python train.py --activation="squared_relu" --norm="layernorm" --norm_eps=1e-05 --init_std_o=0.0036 --init_std_down=0.0036 --decay_shape="linear"
Each number is 128 + 24 x the weight over its row's rms, rounded and kept within 0 to 255. Layers, rows and columns count from 0. Numbers have three digits each. The size before them is the row's rms in percent of the matrix's.

# layer 16 attention query, 512x256, rms 0.094, rows 178-220, columns 64-127
098:126105123072148091133129118098162116113138102089139140089140130162149095107111175115111159144169113118132096144104084106107104079095121164130131129123180132123138105173092107190118141149109134
107:156149113142095180123160099141117127103117111148124101109151088157139137160150121132090177105112133084089116120109141161111114100107101104157101107136151160118113123114108123116132139149145128
108:136093100136118148106098137116119108082134121086142073164137105087111139097110126162148105124148149119110141165129114150113089187165152143109115165169132091092101128141110145113087126158117162
109:161118105129106106113079103100177146113142093085108120158112142116129134129130104088142156164177114123109129127151089133113119134136126137135120140153150100141131140091135122176109129165108127
103:159175142137093124104121109133128119119142093124113117161109116121076114097134143125127140140136160120115068149131110158144109133145111139166108139115104122135125210091095162085113163139137080
101:120172135138112157105164113131151129128097143126074107120121112121145116130085127137214122160127154139117089158100163100157137099124161115133133123137128075159144142140138131077102133105082107
108:152129133120140091117112174130115097114128114150151152119142120109117143164106131127125162113108143187130140111133120126130136151134161126086126132185145113163082083104122143125120128130086106
099:147140131161142138151096163102110136165135104162124082145067150111107133136132097125127136120136145132129125097136103106137142179109091093134176103148137113130144136142099131103144095167156152
102:106161121149120100114137107126158121142140168104138103119112105092129077137114134168156141104165136126153105161154151145122129153115124172094146146065131114099106129088109182143136142119059129
100:123085177057124128094147162124124130129132107105090148138089111133156178110189117158132149130115138144117169153115142123149109135117089110123102115148118118144157096142132114154134115088154143
102:133158147149158129149153116094131083103142136144101157114185116126118108136111084136128100162144114144148154124145128135114094132162138158165124139152100158097119132072154170129150107089149122
107:120171205160153096097133075135072120163127108168129156157107135112154147073156148118112118130091139150128124108131120137103159089093121121153105114150164143137122146110133100116142115159146089
103:144132111166152151086134122124139148130113116140119126126066109140151104114175074108110144129123107126130091156109142096167136126174134150179117123131144133108149119103145142176130105111130176
100:111103160115098094189128137132147149117117126132132135138181136137086149106148154142102135138098124131141125135130112064122135160124116083116093111170120090112084137125117138137162101137124130
098:141174115118166112143168145104109137153131121135111133143099139127147127156100162090101139105140175093135134132124151114130089140083135130155164093120148113113109153146129145143088089109132112
097:108182165119129144150124088112072141086151157106172116146118184085157170161105148141133153130108113125160126110138163101161148128118165122124169129130150140116100115123150097137120090100121148
093:121128121127110128099108133110112091159129166086161120152148127080099152117107142100097141104191122136135116165158177138099157141106134113145164151133140151141119110116117158112090137132116176
126:122079098133115132147075122145122142166107141126132100150124119125091128143171149129133126118122133123157121137154160115151158133123129098090124144192140137131147119161127087148106128156096173
098:134121150118138115156139070144122100121134125087086158155117160142107092075109149108128098140119139115127131143134151141130127081143110123106120072157108129129137124104138095158122135083154095
102:117161112108061168097171122161167133098145171165081148134145147149155108117114159104114116100169147150114142129106128135138123087114126106138147160053137160144109125125111105081148157152155080
103:128158125141127088127181153134138130120114131150121145155136139132127105127138141126154074119095169159108168142114141127109113120133089131157124128145137076159154105130131132123142113087105155
095:162136123143115149108162156106152101161087156133089100117133173116137109076140140152143098129107164142095072140079073124090099127161163130114094128095107140154161152095127125120121128125113140
095:082117134127144116079103144122158118131170180119154167114117111146115132127109125133153126116155109141113096093167146127117133075104137114147112157131155162083132145106108100117129150137163153
111:132117156108150115165114111123109092110156112140138138147162105160115181125137095147109106147132098127124137104126122179114103147108126114168157166103118159160140142160130127107204145127127103
096:145131159083149137125078127171092098110087154089150104178077142141095122101128120177117102098126148120129121111118155160132115140108118141098124120154089117128162141185154095149171113101120125
105:138094107118111124092156121142148111105152158139134095138097108086093142116156150151133143116132120135104103103125154109171155176123134148153151124170143148092094127138124118096082140086098155
097:155115159112118136123113102161115136165169121158164107141109099159134135108142099171121151087123121119142157110129092168118133060117129120155159149160077151107128136117099124106120112140175152
093:058116118095151146149139119072129145099138128159189089126089172119138090119153134191119102113120126070144137109116141126119154122143117135173130121115108138123151117150088153126122121120108096
096:189123147135102154187115087088115156156148105132159159140151148155138126152078121128102147158167103133164112119153117134142110127121113128120085111105124126155128120156125137131130137113137169
093:131154127104122154121142144129105152105151146126146158110170125133119137149094133115120165080136156155107120150094131144119115093178151100129110095109116185085137158112095126108173125116086141
097:151155142148112104090102098132134115115156107121127150153146133138117130130127165169118154126157150127137115130092091119121113143142115160122103135099109153112153152107114165080077118131095161
112:073154166139108100094114139162113144124086132104121136142134089080105127120144182119117125166133160166127087141151134125139132151133114110127139133119131107111164118132151144174107077113090130
101:145147101117137161111118145150152128196119111141121166094122150177138157128177162080135103098119093133148114160165123081113089133143150141177150104094078124143142102147133098093117137114147120
095:125131091152140184114152154130052076113148120117146124112091088096102105167148165149161167108162128152134146109126103104145136089126161115111162118123103143123098111138120131172098148116130129
092:170151130171155160105126154093108106134144087128151117093125153089154122164107162136103154153136114137149109112114147100130148130087118154143140127120151168144131137084157161120176160137142149
106:148151106121139179157150125096114134100122089167116093176119110113180164142077090102147155147128156110123145127078133138111166069183136107153112111157088115109104121107101086139118102121117144
092:129159151107109111169099128128119142136125149120176151154109144078138110177120175117139129117144075110147097136135094140137120097108162164094122126112141104136136094127132163141147099158110106
101:145159117154143121139144115135105119130133099143132138103170119092110146163153135097110114124141118089135146138076113130157139086157140137134101092165139113116131159133144138162131127120136130
097:129111152173114086147124132133125155090130180089150121134110091122131126109127123117168103096143146128097137139166123117115148114136127143065185139149131120144147127175165095136128102163110115
101:131161138172138116148169153139151142134101174114099129137135109112139100160108087135163135105119143164128112118106157100106095089123100142162124133093098134133156133148145148088119189090141104
103:128129125141146146159104096141121125177122109124150162117108151099076132146177135139114119110088125149118138133141143124108148118144117125115129146136164145104117124138172098194142146130148150
098:173135152092141115109105084158115147128141120140147143080103157091192114125173108141146129115119149126129118152126124172166095141165123095120137126118142134155118127123173115115109115110144167
096:176144150156187105134119132182165135093105143121156114139156141119119146109121109141149150143087141151118116121103149101128144167138170087130106141154126129142160124117130088139126150123142156
# layer 16 attention key, 512x256, rms 0.0998, rows 178-220, columns 64-127
104:122141154150133117097131095097156112107104115122122134132151157135137163121084171120102146140188104107115083106097116100095174081125099123149123129094128160162156135108149141110160141169150157
095:117180128105145154124160086086141126093136116135132094148143103090126120115133151134136164161147199108130095131100111133103132101131101150155124162142144111157116118076115092110114166088138138
102:091129117138111082096108109141150159125127141103156145117141130105134100166137148134154115171111143142107120130080097097133120168148149129123130138137172137159151139148161136130138131084149140
098:097116096144119090084123147142165146120141114106103147155112149154127119106100107129132116140088123120139090127143127130145167144131103093148102155144124113096124133111139127158157095138123117
102:100145158149111109135098108161142114113122137132109112163091149138139114133135179133116151140120139187132114141131136130134082141147128148132100135142077115127104171114118114148123140135113135
101:148139140114106116134117177083111106109108150100137126115098167100134124089140138169143131171103118161176170126144123141159114135146152140116133120110133111098122117158138090141060109128115155
096:130109114138077130102101131111142110097164110126116080137154122091104129156126113167120126101083127152112127177148133143153096073142145140168188141111136083189105098172103097170129121139143094
095:121069103111099144132148129102152155156081144110117120158117131116143076105102160124131126158111127130138134121169131095134111141124116082142135057125167086161137143143172132147109146139146163
086:150160117139139116086113098121144139126107154146162126113122083102113099136104122146124124128082158151165114126140123139090086103121104103099133117131145153135109139154146135099141117102099149
095:126097155135126152120157167127154139081085109120134167109139125146087195099126084153148102130159149143122153174107120113132092139152112147085088160115162083176121106152173103123141062109131179
100:117140118137115163126135129129145097151092114126119121132128136078181158114175108148094128143124143144158095115147187138098085132105134132121142150109086190094110137100116121154103113171138107
094:169184152155133084112140100164132117132114125169136118151135102121111133125090129115129138133104123113090105108132133097171101087128132107124088132108145135115172161099145121174129146152173169
093:128133098150089151107136103138115151111148117163124144140131094119149126165115128125120168115141129127113078137150120113183107168146116136114107150141116141137142119137133150152103181124110131
109:116135137144128116150187126109150137152100102131123152128141110108124113156158111150160136167105125113156139102169129092123133114113102102141108152157127149091135153095129146113109098111131118
099:109129106153153154166101145117105120132183105161109134148108164145158084149135088140094121116131175154125136158163092138125139143106139104146111151101128137072149104109142108130096110152088059
111:094143109124116095129149093087176131084136140113112099143129144148106156112104142124108132114123163122189110170127177137149110093110124121095118154112145120113105128144119118148098102106128101
097:119091176103164168102102113108094126096115154155097100116122124074094152130110111097154109105124094128146089155179147106118106105133092113175145163098134171150134102094090130136131143111120123
092:117107114132136134178113109106149143166129098132148080165118097187165120158158142148106132128163091127165129166151106109123108117130113120144123105137079108097098184107137134117157153136145123
110:133125135110118100170160171145121124161146106143132095117135189176112148125124134124079122147122126117143132155109119128128135116100134096112106106125130152078152090152157100143117134094159125
113:121162102142110151127126120137129113158132111140100096122144139141128133139155124101101167114172133156167164152148093130209156101125110143194142156102130093089116171158111097140081129125151121
100:115129090105177150133125157089108165119166143157122143088120154145178130137140122125120134126146165112100143134146122143141134140040108152125112121147126102112144066120078112122113116136148210
105:148115103099114133153155147107142127141146149126131071121148143111091149110078147111116136127129151130092150139103089159172111142155166112130077156103117123110152163125109142112082148121087120
108:153130139141111089093107148113157099119110151134162132135097105137127108114142147121151143112095109164094164149130111128161118134140105126140076156150122126100136098172121156147105101129130171
101:123101166146097111183131183122096131145127128150097106131108137119104148103145107137122170132120123076180114146128091114105097097130133147119124122164141136111177121142138139103149161158151116
105:123137137112132099148127109151124146119138127107110121167107133119117146109116101145155091084135099118119174114110132163146137133109119145102113138159097167129125137128156077133145150142146097
102:101115107105091150133137112121137122122114101155141100115117121099130170171114185132104158137150105141084125117109095156113140129149116128151159104159157145112147113093125140094094121136111076
097:153126104148115128124172114149131146126105091113177100124106128118077153146127108167149131170108121139136144077120136126148111096104158131129167096090123179119148106072123126136168132132131098
104:091099117113123181138137178105100119136169150145120067103120110112125095136149136090133116157093129135150097135125107109096086113107136117227144145158139111124090146144106146093125125139123112
104:134099140140126117149151119147143125110130105132133091160147176101146144109077145101146199150122160131137104108148120096151172084126131087109105122112112117159114162150190157144163144141128148
108:124122112116145114083110139107167116141148144126129106122115119091141132193145108121133074119131116126155122148088132137082115134151142086104107121115092114150125145143132135146153084153092095
109:118167099136104107173087131108102103100131129123149104120149177113115093135132127095094131167171122152118160117109096113115098085145139148141120105112156115123071156138136117124108138135130130
106:129137117144129143098159132141107138141117087109120131123139137117121102078105126110140121141108118186165130170108111108122122063146120117101123139097155098101133129149159147160135149175150150
106:157108134131137144114118136105147140125134149136159131112168140147129134073158160123144114121132105165088110145194144129142093112176138125132146124148116136159148132152123127134087132108139123
096:099153108130142179089122128133124110146097161140160110143102076111135144143129177115130140160099131097125122131137162112100124150085128126113157153133059127122116144107153109133135085101100155
094:147120113150149130134108104137129117151156133093166107120127136115166132168104173096129146126131109138145084109132121129116120119144126172093183169127121139152122108119103180089147197131125140
108:137127128082133115163130153113136188119150146120129151119105092149137147120162168161110120126145141099124138130064137163141134109138113146132137074153106144101075107158111131127114129125121155
108:159152102122143111112104144119133105155113113159103125150146118169156116112100118127127111138132080128125116120096102138159153119084149192157108156147171166123109166150113165108077110110127173
099:144166124105127112165107073139120163109145115144146144111162105106101120120124129134161105122090123110104107130108126138126136168132083186158074148098182091093085145145114093146119131163115135
102:111118150126132128136140154130141121134097102155097151139174102140110161118118154120159121136136150131118107112145106117103113134127132099078176087106136137117114119165094174148117105112112129
109:139133114134151099135090126137130132125113127111159137108124136123162129173153114137168125142136148091112115084091132090118115088111100169107165140093088139120135156227141110131118122140118089
096:113108131138126065091153124117110109103099122123169149146148139086126127102134112103127118136165141152102145092103135097146145133143101121152126157153114167120125135112132109153123109121118158
107:088107116141133156098115124146139093070124120107134151129106137095168108098116125118120110128110135115139110132124142142109134094107084137141115105110138167140114129119141102131136143118135146
105:148138132118141150143120110150151102115152134142195135110141133136115108097112135124119080119130138149102123082116127123162118149108112121086165102135153092173102130100152115095104157101091161
# layer 16 attention value, 512x256, rms 0.122, rows 128-191, columns 64-127
088:114151140139142138140144115125138118133103148150153168153127167166148157155115092122137181127144172111123137081146169122120160151130080140156118117129099116127119099131089097096117136146159122
089:116188117149110144126110104130127180117104123115125080131134135143135110150122130146164065176126099149163167104145163115077118134104149130155112139128165097104118126115130156126100111148143121
089:109097118084148141158147114121140157100183099116135132129138111131136114148098140159140118113160159141127073159134153115140148117125132124125181128153179151131125090130130125130162095137099145
087:140099105138103131107166139118136125119127143179141126143140110175137136137129184139091117168141128175077158134145148128155108136156144131109133092121136145159111094095119121117123088109076134
085:125145158148126136079119179132164100172157100170132099151152101144110121132116103147117126161153171137110134124120165111113110161128092126146112110110130130189137077141109096148157173135124145
089:109107140120111111148144106134179180125086096092143152138152092115149132099132138134150140116116093144181138106137109172134161087095111117117177121112114120153128125119160104170139130087101137
090:093102096146137107120080132113132104123105132150127101106106124162159130106112097122121126125147155142117143096123121083105102187079113149168149133095158112120118122156137096128150161143138098
085:132119083136162068139095135118102139109137149119118147094105093148098110124098136130101093171138148088098110116092183113109126123124135162160121112130116113188104131136148157097178089129102099
082:098125110137108096148139133128087134116075106119166079124136087154157107096103123108102118123113106152076115109150133134153108117083099154148126170108139157132132144103116105134157129150124134
085:117148118110148129113145111100119152150149127128142145132110179111155147121132161157141130155108161169096129138130146168136089114111108109113160154147121121132158082094141144088082110136097179
084:136106104126082084164154139158120135135128116131124131143119131145182080150080105106113114140147115147172158139135115142158104080131159165109087081167174093140120128125142083066135170101122125
091:094127113093099105179141093103164114126142118151172143119126093059110162163144169175109148149115147137110086166118131107140134166120157096142106145087182128124173093135115105158097113158143130
094:124121152137163115098131114133101099133131140113122112147084146125123113123181127142160131100114136147124085074130117140119128118115172097114136114127125115158144133123152122127101122142101173
093:107123124144121110164139170130157104164123162135114061125153122129125140129066151120114144119121112117117119081159081109197109132099165100109134140137105125097171140149142107128146102159104159
086:123143154128105121119127121158156103121123138100118119129134130134131078089124130106089126160151126146143076157166109164098117165134163160162122142091127061108125117151098138084137075161132130
091:110127129138151108143167135107171145141145172167122141145116086088158099140116111146116078134115133105113109087126147129108157119134112133115161154112186133106116153118143098148132130073195083
084:148119079035127135147138062140111137149106123111145092128099166136112146094128149127130114103140116145161109135171128120096121128123139135141114126136184109114122117166125114146135164142151127
089:150117125133111137138131169124141111146126095134140108151168151122129140126138158139150150108113109156142148125129088157130127142094176163159112161096119125101111133123108103121110142091115120
093:146070135110148141115179130189098156089128110085114114128150153094117141131156144140130153093151137129127149094110112107103107129164105192133118112118133097136148131147116105112131108141190166
089:099090162149144110123125128094158151146111140155157113141104135141101125096137163141120137100115139156100163162100123152076135174147154133165127137138116103136141130119125137096089131147127140
089:132142124109142098107151102126173102095154147084106163116098088144115090144146148123120112140129130140077127126086120134146121136128134120129112118159147111063120128128093165156137166132137115
087:142178128164150126092171101161131108102123177111133159133142106123143094093160137143151125115148101123126100094133117177131133146158058110121126144147122167088102115141122126116133139098148090
084:142136134131139128144116113091159150106123078104093161096106118112149146158170156144121149112136123130126176111114154144095126134090112109130105131102109174079180100119107162126100130119093131
082:144123147101108095186089164093146127085159127115126129119142127097133185118055146125153117094144129105117095099143098115134115130133147167122107132115144095096176114118115112115088150109142150
087:124137185146148171153090155093110139109110108163142146135105134122118144113142115135089110094118158158171127128176128117118103166130137102200156156148117084100117097090103141149187091132119115
093:126107112106132118129153123124121172174097130120134146128137136139148163143145142145109134149156111106094144158143091144150117202105122142115154083128137145130098144097125147109115120141134083
093:125126143144108138164112120113125104113077080118164148137135163121136108125127097170095100117159088148142106099139114090119138141098147128069109119146095176153120192132117108119150112112139133
088:122155150131127083133115154119112118198162137177139110128160052139149170097166160121142075154130147143147132089148140085083120128125150158127119153127123089136109103120139091143117131162123153
085:101110107110155124106168143097123156178132123100120118121104157165148105130090143131104150147124130111135158130120143116100134152122116149118137121152130112131113120129147127166111094141125121
083:173123128142139128131136112163134140123103096118172070171148137185151073123121087156127119159155112116105086118122170124122102133108117120126141133130134141097176092116128110074137094103124143
090:138137079109101143117106082149126121088161136128134112129122136140145099137121155096171148095122113114143141132170164149126130137103129104153132148140135099161121145141171127123105111113117136
086:148131147130130148110124122196110083095116151128148132111136152142107118129122157136102159132145102166132110167107127116127116113103116119136170157118150150151107090128133097116157144106119151
092:168091102140128117164115107141151119149130149077127126148158160168109126117166117126165125107163147117114113144126156124140155078139104149125129117115097129133100142139139113173127120131162162
091:105116132148126094113138108159115170113165175163091105116136136087111089118143131134131139095112138191152132178127148117135099093076155119131130122124168085164136142159131127151108122139097160
093:118119136123134106112123140149159174132170123097120131155170100095121127089165134117099171160130112157109123148163074194116151167144113130113102083140091144100084128169151138130133163107121114
087:152169184066115159147125067145114088139146094130114134120151104137150169078133131120101153176123103111107134152106133132130133100144127110163146135155064117103115117143140086138110105116136134
084:095127123115164132165137108102162143125151141122104129113098160148127174137117159138135151084111143141133100090147159193134125147167123142143161155114150126148130091074136146124119103146128101
088:118103124091131133146143160147146141121114140112119134132104175147096120113105151136145152118144096094096130165116205099107126079145152172137132169105135128097137118144144140133146108100192168
089:146127127144110122131084143146135144176108155101124115129091118141154127108111136105116105142141104065106127144134149106130106092128142200130129141156110129093113124127121116173148114086144114
094:168117148161160106108136121125146141092159162106138107145079119150126115117131119131132154133128154102131110173150101093176123123157100163122142158092135142124117123140144152132126103176149147
087:079143154112147141126171121122141142110197128104124143125187173117137156118116164123130103147154151129084081133140115126151113114120145097128117156152100136131103143167118158127109171144108138
089:157097161119140130138116121103124107147165130136161107120172114163132132123154123114109116082124176146162117124136161181143131170170169119107136103137143154119143136160112152161113149120120130
086:128077092149126107158162124147117130124123148127140100125163107103114112174159137150117109128122131158127132144128145124108125138182111143106146136152109102144141139101113125115118189178159147
090:157122186093160140129138168092152138119150146104125124078128105102117173116121137114166113110103136146145120132124130104137111153159146186099121158112105173103107113127113142145144131136144135
089:099107150075151125153171144165139090126132149146140145097144089129094126098084116151142140112111133129141108108128132115109132163114133124127120119146127143144131169172159097123158156131111118
091:126137120139135119139121139133136123081140103140090114159149154151112162159135123132144103156111096129135103143108115156116138119121153130140144155167114153113118153104100113095134121138176122
094:146138163120152166152155143131126139135161141156158144102143126147126088173136127126155147129129136116154105163144112134167086113145090117117136122155113160111127155100112133136108116123104156
087:123151150150116144167108118109089121097109124106131152127098130137133097104129152092116100112076103185138096088107123107117127105147121109154148114136119130155143123107102147146123108141137148
085:156103115101097148130145065129095129123175138115116128190089178134104138153114117130079084090123115085181146075135123120079138112103104119130177107094160104133164138139144147137128125104083137
087:133130138136177106160128115145086082144091142092158141126143113085131088158106152132171133167132149154123102107128147155158105116152100122104166140118104169163184127128130111093107113098114139
086:092144123104118104097117131119125106085079122079178143102123112177160138171113151128140123105170107099114116083147165134101145123126126142089127132164169153109109095128098115111114113129139181
090:142106124133107131105146114142125178086117184153091159117142166128085115150176088087140138141139094133099141093157165119141122109139176134099149112133158120147111130147150100124157124130112135
082:093104132115110150121132104146116122116104142138136107151093115128137174117135138128144100147125120120112117128131184136077122102146145162127094190122086123103166103150129112123092155174097109
086:174174124135101138074127099146122156143150124116086128155147158127129174127148130161109119144130116111111143107130109106151138140138157122103115094090142111141138160125141135098078100135166156
087:143115142083114122153131129123066148148125141121112104187115099090116175148137114095096151113097135169163136137102140153159144147134103118135124123144117134175129090167095132094155135130129093
082:164110133075134161100066132129137122138186122099127115122109088140144080074152116138133152104118100181173135134145113151118133127091120124138127132125138126104147110137126148097119157116105121
081:094109114130144153157145118159155134092165103121152135120134103173131116111124119139139135098164101140122102152078107148098082114140103150138119147129106098146118102109139139171160144125133125
092:101135099110146133112095146138175119137139126089096153159130143109108193149130127118110119121142137138159123143159139126147142156190120152144140084108096128106173134123095144126167146156114152
092:169119124108117110086134138118158116161103119124119150113126128119120120155133108129105106098164147154115157136157126151127114180098091165157080136074156142134128102147111129135156100148132164
085:146125108115144110099129140165098167127107105165141111149128109131116146101131121122152172135167120115137120109130130109164173127150115093179121142134122121094149163210102107100087111103097172
090:123080144153157093131123152143088107136120101101117102144129154112116122143158144102150135143131138129097130113139142139147133141117162121093161137134149160163143147140161154121111138128168126
083:148127096187152147102140124102162134136109147090099142090098107105138136130109137131165114149169082152157125165172087133115149113111150128154110124119115082136147098112119096133156171122119107
091:148160134145137153147129130159079130144141125095095072151137120117139162122162128138085125181087134062105126152129147157108111169147137089141146107144128118142145098165116094161160154113169165
087:127104111118099114138091112117155106177078121078100164125100085160132078093148119178152096130142107088089148134133119100115158109137115100176142113150158096114111099116158144072123152154123094
# layer 16 attention output (transposed), 512x256, rms 0.109, rows 128-191, columns 64-127
091:121138169141150135126133148123132124128139119153132096141082115110149154110090153110174130101155147150163084163095072101127134146132137103102114138141175151133158085126147151202106104128145140
088:151138119140172085165144118112114066124135105135139140161145121095140133106097095136119118107095140124107065078158135158162140131116134115126155101136157142134179151148076124133181092113114093
090:147153110118141110103130108147139136128109155156156134116135169136089108132166110136143145158180121099097128081126165099102121128145113117150097138136106098107127174110164077123131133105063128
085:124107090137162157135141117109130093141070130096122123124134119114177123135115117143139123141149140110139129127096155151146137129095146167096084176103125145111118182108126150116151111098131145
088:099119110098138109119115104120111118099119129135172137151130160094155144111129136193127134131074123097132145139120128136113116139125124149130147130146119142131123120145132128110128131109102117
091:103154162120103129108130101151129126110139150130121087151140162123101129125134113085114136147127154124122113146129084096108112156149086131124111156183082133132157121123101120132146125120152108
090:169141128101166117119139149126148142147121096139159153125144116137110120149152142153145141160111142092125149159122211158143159134141137135122150110160130121161121097149125118137087139092115158
085:100111180167141114095167126141164127120111140108166105116127130136143112135159174133156121132118141153127083146111088141150145147105149117152133129145091105132147153127140087124105145077134117
083:141155179124140114105157092135130128122121145133161118161136120117121124136129147139152126100130144149124114135143128115080125176094115122121125102091119136126130107156136163107147154095118088
087:147150113107138132120108144145151097131165137109126082163139100109114133193137080119172126155149120106137102100125140089101090155089140099097157119130142159137095122123124115118150137113156118
084:127146115134164106119105142139162119135178135087109122114097135119117130126156121099164164148150153140104103143138118133133151177092134085117141190192130143096145118129133131146117099156098154
092:151103097095126157097125152135131135142109143126112069154141151148125102098130128100161119125103108143093121129173150133140165146164103159129149115141145157129096148148148131115157138071127145
092:100120127170134140134155166142132138124127123137165124114088101142157161132128106115137129099126080155126121135104130141109160112099084144140138132147156149081124121143149156125159131137114100
091:147192141163120166143154131174124116105168090115148148126145087126132083140124117123171118099149154095117122169155132124108139169145132177112113135138172127140102081121122143123112131061162115
087:133148114161134113087093164099118133155131109156148162118113126141128149089134180135149130100103103133119165112107108124134126101089169105100184151142122141163128141138151123149127149061113107
089:178159093134085119120102099160100134117122150129153107077154153165135164116125167130182157126121128153114102131105146133105122131102125121158130112130117147119140102166087101109128125151110192
083:156135090160099109117126103124113117126156172126152160127150150169127171163095088160129127150145115111105138158100160114127158152131114132115151124107112132156141186106142147137099090102103120
091:100098158149124100158142111104132107132140136118083144132159105162127129142117109141122073099090100173133109150152128091146152155130100108116130091131131152093130086123128145132156102137128148
092:115116133124121155101116125123104105124125174126097150106101120130098124131128112137119113149133162093119098141119136109169129160120142175128099154128093171151122139098152130134119121102124127
089:170118173117147096129114130101141134129127127141133128117063095082186146156115072113139128119181106111131096093126151142122147079122184121084144163064155104120154133113145083137124143144149150
088:072131097119098141144111151107067124145125099130111136114126153107094171153167097114182173144097106115163161171160129143114112164170114123098170132115110099189135111143130115126135102116112173
086:118109145101109122133082160107155152129123103078086114131118117131153146070126107120122148129160131111136135125140117093141102146122153066136146126155142120140123094082152123131102093114108130
085:166165117084110094093151141121107136153115126128136103141147123139137117116072156132105142131135134097090152116104106125140117127122109138090119116145117153154112144143114132119126122146169093
084:156122130163097136125124108112086168176163134087134108122120122131136086125140122128166126136109177094115130131146181140138198173111116144115122115101164111149097138109171099127107117143125120
086:123130130144124131128136110140134096110101139103159117100121090094168109170155152142148110135116109166085107114083100120140114137130108096106136104123120115113138147145113137157103137140161101
092:144121170118164176099155145133128105116142107134121113095121114137127127118090077128164107122109156153151140104071150106105136135128126137131091140160110127141172105149115085091071136158152089
094:135093140148150142120137119125115147179074137134079136120106111137144132113147114083141100136101069115106128131144100107139173117123122135160151148100148164136119082097168151101104114136120156
088:133099123094125129116185164118152162102123093109103151128100147136145145098107084150142117128154095118140182175147106089129143129139146162123109114130112179173087131094126128082185104109155105
084:173108143132171100160121124157111088101109157185112099080167123100135135055142159132133099164118152122156080116115113124123132120123126126122131127147133123140120128106103123133126159099152130
083:111122126098165154144099149128150136179127116130080135089090109145116146113150153128173149134182134155128138146139135087044121092095102125097110108168164132121150117112118159138106158118139118
093:142156127183077149152168158143124124149117111146113172154146108129083120150115094153068111141105127127136147152092117149173101160165142143132116104132151143091129116115139108133121137113180129
089:110117135104102134145151137117126142075107114132132149160112121109132124103124106120111130100128116115110119129115089155123131101133149171091078144115131150110118110125148109130123133089109100
094:147126121153098135105127121102108129081141130155138086118090110092118076123122120112126116141085090122152124131135114127137089175119134131108133165131157132121127121148136125138150131151092073
091:150124069146107140157136144112130111168092168099203159119108138146102106118135152110091142158123141057111115108111116104150128139170122115111121123124133166114143164138133098123159130142153138
095:133124111124133113125126139135101156137110131126119138120070123150101179140123089167139119114110108080163121172119180148163138142173154102082133143146151115147107130104106148112134091145143152
088:095119126166152061104104140099123176136134155130121093156131164126123134183137118093138126105145140140146133088114109149130134159138136102124153137097143152175097108169078138145107092128147141
083:137152113147128143089170149145086122119115128112111122145123122121156119113126143125088098121116101105099134171103118141100140159122138120123110127153114152125159106130153087157126099127111123
087:150162148154175155156131133098130109130096179105168134164170156128123150119138112103080104146119144137148137125115121136136137171074109092121120139133111129130143130099172103124094132147076155
090:129091109103160110121172106099112095096160162145134146128113103115114123143105132113160140114124162124177153160164160121103117132138146083148153133152143092130150121108124127152161140124101158
095:107148098119096140126149158143139157157113112109131171128148125138129117141137156142161103121151108122127159164123197157125131128146084116109131137125139139132136135143113138174137191119117105
089:109106116150115141130165188154134105159188135160130122172104102135145161104165098177146143136139116166126121119132129095142093122132150131145135151163130132146076095108155096109119145154091140
090:121135103131098121100095142132138135124101173166115102139067166147125104155119136193148174108130093168120145124128086137115126172154133119121111103109116125114105104125120071148123100166118166
085:083116158140119184108093105177088118134104154105113152149170169125155133086119087121102069144096134098151185106153107108125141137158132098124119147108126121125105148117120120103137165121106135
093:127140117155133134120143070144157126133134142177114137123134157162123116151119129181072154154108130112114172119122125103165102137123127119153153129097131073155153076104114150131095100125139134
090:152114166151106111085102103111171133103130101122150130123127160166080143143157120115104147133090147096128112142120160098155164138104138142183141149111166150133092124071134104116124123086143152
089:171117151133092163119153136160129137127116126098120138144116103162147097097148118097145133109063141110149148090141099114151100148086128135141104135121130104162130112110117112112108128166137145
093:132112097115117118094142137148080074097105128118122133144097135142090149143136135146092154137128125127142168147130104129097111111102111147111118167094112145133079104167053074149127130145138113
084:098104144102129153132166120177162154113107154098147159150105119112147131148126076158093114098161129102150121169137123157154089107108094128124134169080136091136113126154122097128129109088119128
086:139129164147114115101083138130127129140083123167141164086171093159088083109112095124127164161144132125191127118151117121117116135106144132115072103144120129098117139087097136173143131111142158
091:116138130147160195119148130116147153138105147119122114114141133135119149140148139141116107122141094111137128109145126138141146102131126140155091121114191174148103106119112135137153144104158111
087:109123168136111128110099146150097123127131145178074131187102153103131126102064140137132103113124132142159121120138110106167149110106114144164159080107121111157168150146165160162149120135145092
090:126130094141111128148125097135136118167143094109143124117151153101138091132112099109103149116097130152150121133102143123085103141101100117138111100143141112112150137124117124112115120123132139
083:121079157140147144158149112133142132112143083118146143145109111145137132173075127065121100166085096160110128153121090149125114144139118138116144122136119128140118147139133138115102114125110146
085:158119151150113127129090186080112160167160114110142171141072110121091131096139104151090097135127136126130132125132120121180124139116104150133145091093123155129158121134087164113111139147107110
089:081141120158150145142147134100120114121112162125107124051149136119107065115151148170130125108146119110083126153124100121067114109130123124121111137108121090098130186113131148151134113094121086
084:113148114132108113137132145116134121099133130123127147138105087150136150174123124118126142169127090097153121130079132111168151116208103131094137131102123132094102131138119107187122118102114133
082:120165143165082122102128106111150137124081151117101117115133165111117153155120139150081146115124166121157183156130101134128141186167129102106152101110088132080123150107138128091104151090127132
093:096102158150120144183157125118112181164113145162128131060122151168151132141167121152136165153077103126088129107124084122116135132121121056135120127157159117142159096157140164118157171116132092
097:155117134093131159128102083106132132152152133127120127120125123114141126131118135129163163165106054086146125140105102147093124108117150103127162174110121146206173142086134145125102109130115118
084:132147159152101180123125088119171091116153095138162142119120096137138112140149118104128109100120146176138160170146145117103135113119116117116101099133163106160093116111154110103112127138181101
093:105165102100120142143161126104144144122135131133122111121101081147125139109138101159126114083140087148112154149120136103103121133092131121130101094104125107104102130153099163117148130135159092
086:154113093116109171151136143162146136113189121116154117119145136161113116153115150090100132206095117092110109126101144093113129126142155109090144093139126131129102116125123147097096088112158112
092:127082107110157111140124146167129168169118167134130174116103182152083162172149136134096095150128154112108076110130162138139152103097133129133115076097100140140139157153122117165104140130149118
088:129149166145120119106094120161107146103148098138114112152109163103100161125133159135167167126135174144173134159111165186122120130118084175125098131134149135162135139151129075157130105126122115